From a checkpoint of a small transformer trained on Wikipedia: no biases in attention or MLP.
Each number is 128 + 24 x the weight over the matrix's rms, rounded and kept within 0 to 255. Layers, rows and columns count from 0. Numbers have three digits each.

# gate: layer 9 MLP gate, 512x256, rms 0.0926, rows 166-196, columns 64-127
# up: layer 9 MLP up, 512x256, rms 0.0969, rows 166-196, columns 64-127
# down: layer 9 MLP down (transposed), 512x256, rms 0.0799, rows 166-196, columns 64-127
gate166:135098120120107113175105134128160149128131145172087160077120139140163123159144095127116127161131133112122146134147115119133161107134144123130134129115077161134110123093135118117141124104107124
up166:103179167128113151139147111105128123097143182153106178093128100097158133022130113125139136169113148121162141121131137148170121122081112136124135161100112100139092164133100108116085134106125150
down166:153125121100147147139167078145108098108121098149123105104145091162138146151138165145119161139143136104131117144147074155092131128154141076142129088138172098145101138131146154137105144173133144
gate167:139128109077147115138118140152107141157108157175138132085099148143152105133137094140145152158137108153112183162131110117095131129145093159122149135128182128090110143110141136151108161139116141
up167:122120113122088119113090147103176167058147099109154127178152095156159128143109169164131129153120145081105101086146158130149159128142159140114113085146137139137116124124144124107132160114100092
down167:139119109161162074126116102109090144136095115139151137118099163126123119076105119117114153151155122122134157162123123094149123144134134093123147131115137111111112105094135110164136106164116123
gate168:164133110120128135152105141107110135165105119154117124137143134142149138125116132088103040147122136108156127110096107132130137135123148136135117144120141125140136089136115144119091186142154111
up168:138135110133111132178146130168135096104128128124111138117133113116134113157120090164089146159109104143141129112181123181158085136143116115096155094118112150101143132072123134141102114150096093
down168:107144089200140175113104113092152100130133145139138156100137125164093106145145144098150115101141091136158108131126133158123119145116110157128090105147172120085134104113077109105132121152118126
gate169:123168150087158113096096079086141091063152146154122132094136115115092122121091104114144100081154115147114130156169126140106101128106149166137079118130126091085133122104105121134096163181133161
up169:158155096134115136099109157112121119206146138105126118162102108144150142147097125133092151138105156143132119106112112115142161151162086148074105143129124094102127109149130076142172131107125117
down169:158122109102128109142120114107174115129131109120120090181075157132106152153154174151148163108142143098100120131154128146124185176122109090141170110168137101140129111195129149160136080157141138
gate170:124132120077128139117127098124170136134107133177102112098106105143128146131161145135125098116119069138163142176081120124108121115114129206168123145137107117157089078167068122142149109100121152
up170:148140123099084113138155122134137110168108145097108161154080130109133155108140114139186149101091104129152185132079139160143110153128146097113104132163131124148098133103098137124132112109149124
down170:164138115119129119085113136141146130103097141075130074161136104132092099112114119109160170100120109140131123115092131110111109122130086150119116123137132150133136137166136180143094116116127185
gate171:131125122147138112103136135110122120159132123116101139138173156130134115107122129090082117105153137103144151150094140102113097160140116137138114101103119107130118125173147100111090143107148109
up171:111136085149119095130158131057132196100153086124143172153119118133143174118125060116142156127138141118143138142064110081118091142087075114093146132111136153104113127122088126121142093107103133
down171:119148129065103122160135166172156112136119126130145129117128147125091100144161113128155142124144120144142082142131159139125093091129122100117124175134152142126158120117149121158132054140118142
gate172:138158143089136145114128150125095150166117132146166122170124081132095087114120149161134122183103125094161100112129086113113126099078144171088116104132165173140110089129157129115136149104167128
up172:129150103137135147102096113130130157108147117120093144091144120130097076152124166116100122170142145122144120134125090150135107107090163137090115117123093156127153136124137133082088120110080135
down172:129152143100120154166150110112151115137119087153119139088118129144111134112140115140189179138137139166098144124119091122112114141131158115135089150141143135113142119115121119128123116142073127
gate173:136103122097110153106119143129096114176142105117108122146094113111128128073094112135144139123145151144132094166147160107131127142088177118151145122112124131118099161170158123111149085145121161
up173:118133128092162093143109151147107153109151122140131115128159120104165156112096112139155062141138177135114132155087158125150127120110132095125122148068178099167101134138133125139146114147173179
down173:156117134165112134129141127114146100091132161120146116133109139130111183155146107178144162151109123126139152077111154131130167129139148133108109133065124125093135129097110126087107150114123145
gate174:137097107141129090099072130125126115067082107110108110151124129108121085132075148099096144166144106110150101105121143117135112109144166125162128109111112092111180116136133181140143121140135117
up174:139134141135122122127100124131169118129094110156132146116143111156117151134085143105150102141134150131164112101126148102141080132156121121117090109099119077114148080162118121130088142113114143
down174:119141084101114100097107164127165165100157149104140094079138114114109136156121138095107122155149100112138125132121133115159122127140121159140144074110160149135183160131152131151131064111163094
gate175:159152132157098148155136099134115132136144101135084139200074132101061157139116161131138134110119114137105134118154126135096148120083128104115197137102157141128140098121166115117127198143151116
up175:125091103155172100109104110153141118121128183094156140182135117135112119113094173167092147089108146120132109130127133113124113140108113132124101132130113138167158126136121141145118093130127124
down175:167163133169134150127136103141160135143165109111205154159113161108126098167142158126083097102124115134103089129094154137122057130173161095118114138139117111114071098113124087109146164124116100
gate176:107184129154152112124105133163122119107106108115115117108129155162074125133087153135146115090086158070122132123093095126149140123081104109153132109132079130121130094145131100144152127102157101
up176:099123110083105164119117122112167139139110088130115135112090174108180169104124144131111135159112130139080100162151136110151141146095142125103122087147143106115095147116141137132155124131074124
down176:120150120129110122156108108178122144090190111150129140154149118129106094154077138094139169112097144121120146105143142124128117116146087137157129108117114086106168137132141113086077113123144153
gate177:120146136128130124146104176091090126125118143119078091123117112125125111086136133120103154155109131128127136135140158124117135165115109119144143130138129104164143158144146136094116140101157077
up177:136136131136085128134165140139119118148106112116114112115141122127140109172101087151088159120132100159089122113148122115132155090171115107105104123110100155098121111121152170145099127124116149
down177:134163102125137137139123111136111137117148160129177128142104154117088098121114117106128124102090139113164122136131166100119138151121117105106177138153110109161108162173124162076163151120103117
gate178:119161104102158119052147131130118139151152114113114150161107154151148117121108157169119136123119132145141182112117123103103150114132156145132088151123144143122136108159133165150128144118161120
up178:184095092122127112084105109123125148118128141170113133143131132129117112076140121145104151124132103103080129131153111156151122125121106086134097126130136162118097107128151099127128114161136143
down178:099110137141133094172131123118146127167090110127104120104115158134089148145131135140102120118134164124109132102128152133117128097109108160132136090091113147153139149108136135172136140103121110
gate179:177131128160186151140165074122143164122092174134089057115111121125136118135125099112092147167204143110104153113100137130113140129130144111152174104141112099139090150138106133137114162159134123
up179:128129121099122150091131131087179127136138137090107129149092141108120096132131127148117149152138126111090161144109110146139106153144137122118171162135172129112122169121099137089091142160119100
down179:162145156128080113119076133136118125153097155172130143143127099145128144120137143126168125131095134128102115122139150151113138139121098130123092135097123168169160132106155128141138117122107153
gate180:144105094145073151152179147112152099139166156087144147139126116154123087115115120153110099112094148144142136095187138130116079137124106129118124095149133133147109158090132115160171132109138075
up180:100100092125109135140120111143115163110178112114161082060122049131127163159108121152125109134169131119110148163156123135135111147129104102122130131130163139100123125121100129100156136112159097
down180:109110103166100104102120109139144105165125138110104140163108117104149137107125073092116152100143125078165143095117141100109113134112096141098143148163110122191117143150127114170139126128142111
gate181:101086134156083089133082120103132172134136154131148109137121133138139105085195135122080117129136128102115125125154149130139118182161115131143076144154106112064124143138132134141136121127114116
up181:112116125123114134122211124143127183138113187111125117155155133154074171091145167133111164131127081136156166126116161116105155136135124137116135164108136102137090071100124130163097109084101142
down181:101133115170116112144117113136102113114085140102191109162133155110118130177112119142158146119127119140160151109138132116134148184125097083150118148153099140180129075183112149101148106111097141
gate182:130096168112103094148143139108194136075138106171163141147146125130136109146132185142120141114161149112157132167115154111117130127104144140129103126135113123114128154124124122140137132086151131
up182:128133103123090113162141129131120138116120134140138161133142153116122128133143139128137121094118086135154102115110136122154113139168104146115126065133107131098131094174144148109122110110133161
down182:103117124147181141111114130144118101152093116120119115125121104127134117090140103153137145148144150154139137124131113136114132097109121151130146126076154107147144131166142165147139129154133171
gate183:185117116152165162119137170110165158147100141121110112149119130176123119105147183144100117097117164103115132098104128137148127136141080163109105104115145115126140128124125149114146092138110113
up183:127172149138128133155110143128115105138122126150104144133109161156132113138120154153107150113124116146144088128103129153155097130130146131125129137121131158132091143127114126161134162106157142
down183:150125128136105133089098127155121131112118125124127126134089141094148130166076109091083148128162145101134087169148122086124105122117091118079150153097147116153140137137134119124115107120134127
gate184:161133134119136083138117104131103155057130139136121116085097116105113152195089116118143133164152101161110105111153133159100111136109125153108114125169163150099194145138169144130093156130057136
up184:159111131143140121129054108128172149115117117125091158134109121151110099089138140118164138119109090135135159118116080106143095138127146109151112117116107149082108131106105076104126153101100153
down184:059195171105146104142117092117144143169127114151169104078120142150141133136097120128141105142150113132148122121134117117149114122110117129082144138124138121155128105104108143126117080116081166
gate185:070102079105128109122120123097113096124190108115144102142147123128128128124101164140120115129131121106217138099133103085117128118065112139169117143154156160133156132109142157072154117133121118
up185:135136118138099114136135149102136146112081089114177148135191140151097125145088147136133104160170142140110104128125129171140134132102144145149139128114137112119117151135098126161126079126103132
down185:124133123118134125091084134150114087104147124105111139120132084134113136155127159114088127132134127087108187108108126146140137108080119111132137130118176138117123152124140148096149114156129168
gate186:114142114114084133110150124142155138149119123150116129147146100120114146096103124148128158088119135122117105145147104132111076097134158162108142130125132149173083127128143138117108142174175106
up186:138120111119142119139139149121123083135109155107107109132090109143094101116138084120146158168151139108127129126091163111078116123085149108086144149102136123114164165111140125138126130135153114
down186:119121142124116139116104144170083147114109115124156125141168168159158165116062127157138110162119155099129131110099113150118105123089149171122146085185147089106149085124129117122144155074152099
gate187:107149145137115136185106147199109087126113162136137119111154095121139153140140140134112154141130135114120095186134095101124165124135163137138126090148118099175139142183126159123134165154104134
up187:134131105103120175100146065119133129132169113108115100125115120121117128172100081110151143146120155098136113177117133147136144128127136130123124140171137131131164157098163136173153133140138110
down187:154169134159090110166120188140094100117126120114112098149120100124116161098132152173078127117124126132137134109067124101162118116155139193122106118145109121162129100172148156123091174165152112
gate188:122135177085127135133128132104160109125140090145116131153139133145140142100115133143104179118173214110133133126126114126112108134135129100164159150121155130148152129148142117155115102139100122
up188:107124114096126146152100102148172138129175099118116089071121109115115195161185135144054112125146158140166156107134120113172124139118116088108119126152146175167150138123148129097191131116131155
down188:132139099118144141156122090141114106101148149152161141108103084128140093121087136073100139132134167107164101098143115128124096109130140124112111163140062097112135137145134154114114142204096133
gate189:116146140124118155131140127143116123117124132127145123135093117187160122140112119137125168129163143103091128099157144133104111107130135139111129114154099149128153088125144114077125125100157104
up189:178109117152120135086163127099149123115098161137153149138123118110117108142082127152132117136145128121086146133142136152179117133162110090163118151148154139119122093096137176127136124123141135
down189:094124126133139133137101117116130084148096184132126089130133129119087125141131108147149152147112126140122132075146140095108098131118119157106118118106130144139139141137128120125134105130135133
gate190:120160113187144115091114108101163148114153136146127165110113117155171158106130138096113081119113137134137149104132070176159146099124132125148092136129127167158162096138117137149112143119135120
up190:168154112151147113173160114150156148132129148138079128131101155150108154117177136148142146131126107130148170089183138110140149121083106063114164103132132103119137087142101082101158147097093098
down190:143108076126111173111145179105124127125130138101145106182102131066123137108129131154097124103125110123145095132146135122107097153095131162124104138148108112138106140150110175105172110104129127
gate191:154115125113137109098122147133100138106138102076114155090090083121136126129110134136091157088129142080082177114132087117113171146147103129108074082165125152190119145128135133135150126134130141
up191:155125149149116109151149148147122117113133107109140148145088120100129181123120115105119134153098179129124113141109135118122161124152164117122110117092171121124136105097183156168118086137138112
down191:103133075140128140164109138157166090111084113167118112147149163139122154138144105143123125157109092133110074159110167099145142128143140112127157151109117140054112116099101146110083135136129107
gate192:093153103118166122112140154147105120109167121149116117133169116127111177074162121116072155145111081090083156124143129094115087106142116118092153176121154128101140119098076129150178127186132129
up192:144142126128148159141103123163120141113096077142097082127091137052140139121151119073144149075096154120060173146141140124118144087155096144111133105132105178160115122161076122090096132146137179
down192:160127142161179144116070142162099120127156119150074153112144104120099122089128146187122116106093105110122204117123121108163109138112088106124099141108141113114167109133082119121117140140131130
gate193:167155120127143148115134122122150113147128158151130146124083127131131160105144157099117131095113156114158118133099177166110096112115100137165099131099127127162153119108117100104146142113130110
up193:129149085098107079125100111147124148111102142113114119133108101151137120127102116144169145131138169121133101129100096111071137120118154112147120156103097127095120097127149111161131103119106141
down193:124121156140142106117155189121136140157184113145144128093134127118123143125127158154089157135108156150139167104094146130126124098146139119128150098142135127152141161166135154121150129114128105
gate194:154151140140137117146180134112148097134133138134140118141116111103163142115118136153107140093127089119132154140137129120152132127144132129143136094134128107123136123089132102147128099124113135
up194:079163139146140152100140166116116144112114154147131144127134101135128179128104130109120148118093126137124138096173101184121140139125136113115123145134121115122124120171104131141104119101140098
down194:134154171119115086077111103126141150158111136151148163112087161114154181103129098160124085105148140140129129112070110124160086147125089140158136110126170138127150118109090127102144109145134121
gate195:106165112128116077114118085114147130130108162123173138142129103114125114160116144125132095168105087149128073128117146110180095125101131112125105111104119136155154122138128140106136182127189095
up195:142110125138112105118134129117121127170138145084155125114122142089144135125151147172129132105080087147143124146152094091116150097143149144114152091135206157135129130090145134092139089128104109
down195:103129185155181128144093164139124130132140101168132160126141145133119098106140078105122174125121161145097157095143140188151158145106081153165145133112096098158088075173125110107082125127111145
gate196:090129124178119133077145082173155083148092126112139114128107091109109090117070122163133129129132129148131119140126123163163142137141109151117072155134128141172140125118147126206147148185109120
up196:100105126129128121139125201143103097161102141099158141134113141145164101126173139120138137122141156177120158147143133135093153155124107137141174127128120115103142157127148131181155143123142147
down196:075122097115098126116124109114105112133115146117144134126129103151135116096119118152126114093099176117099126137144145146151113129097138126110107089118115109162106144150163146103162131194111163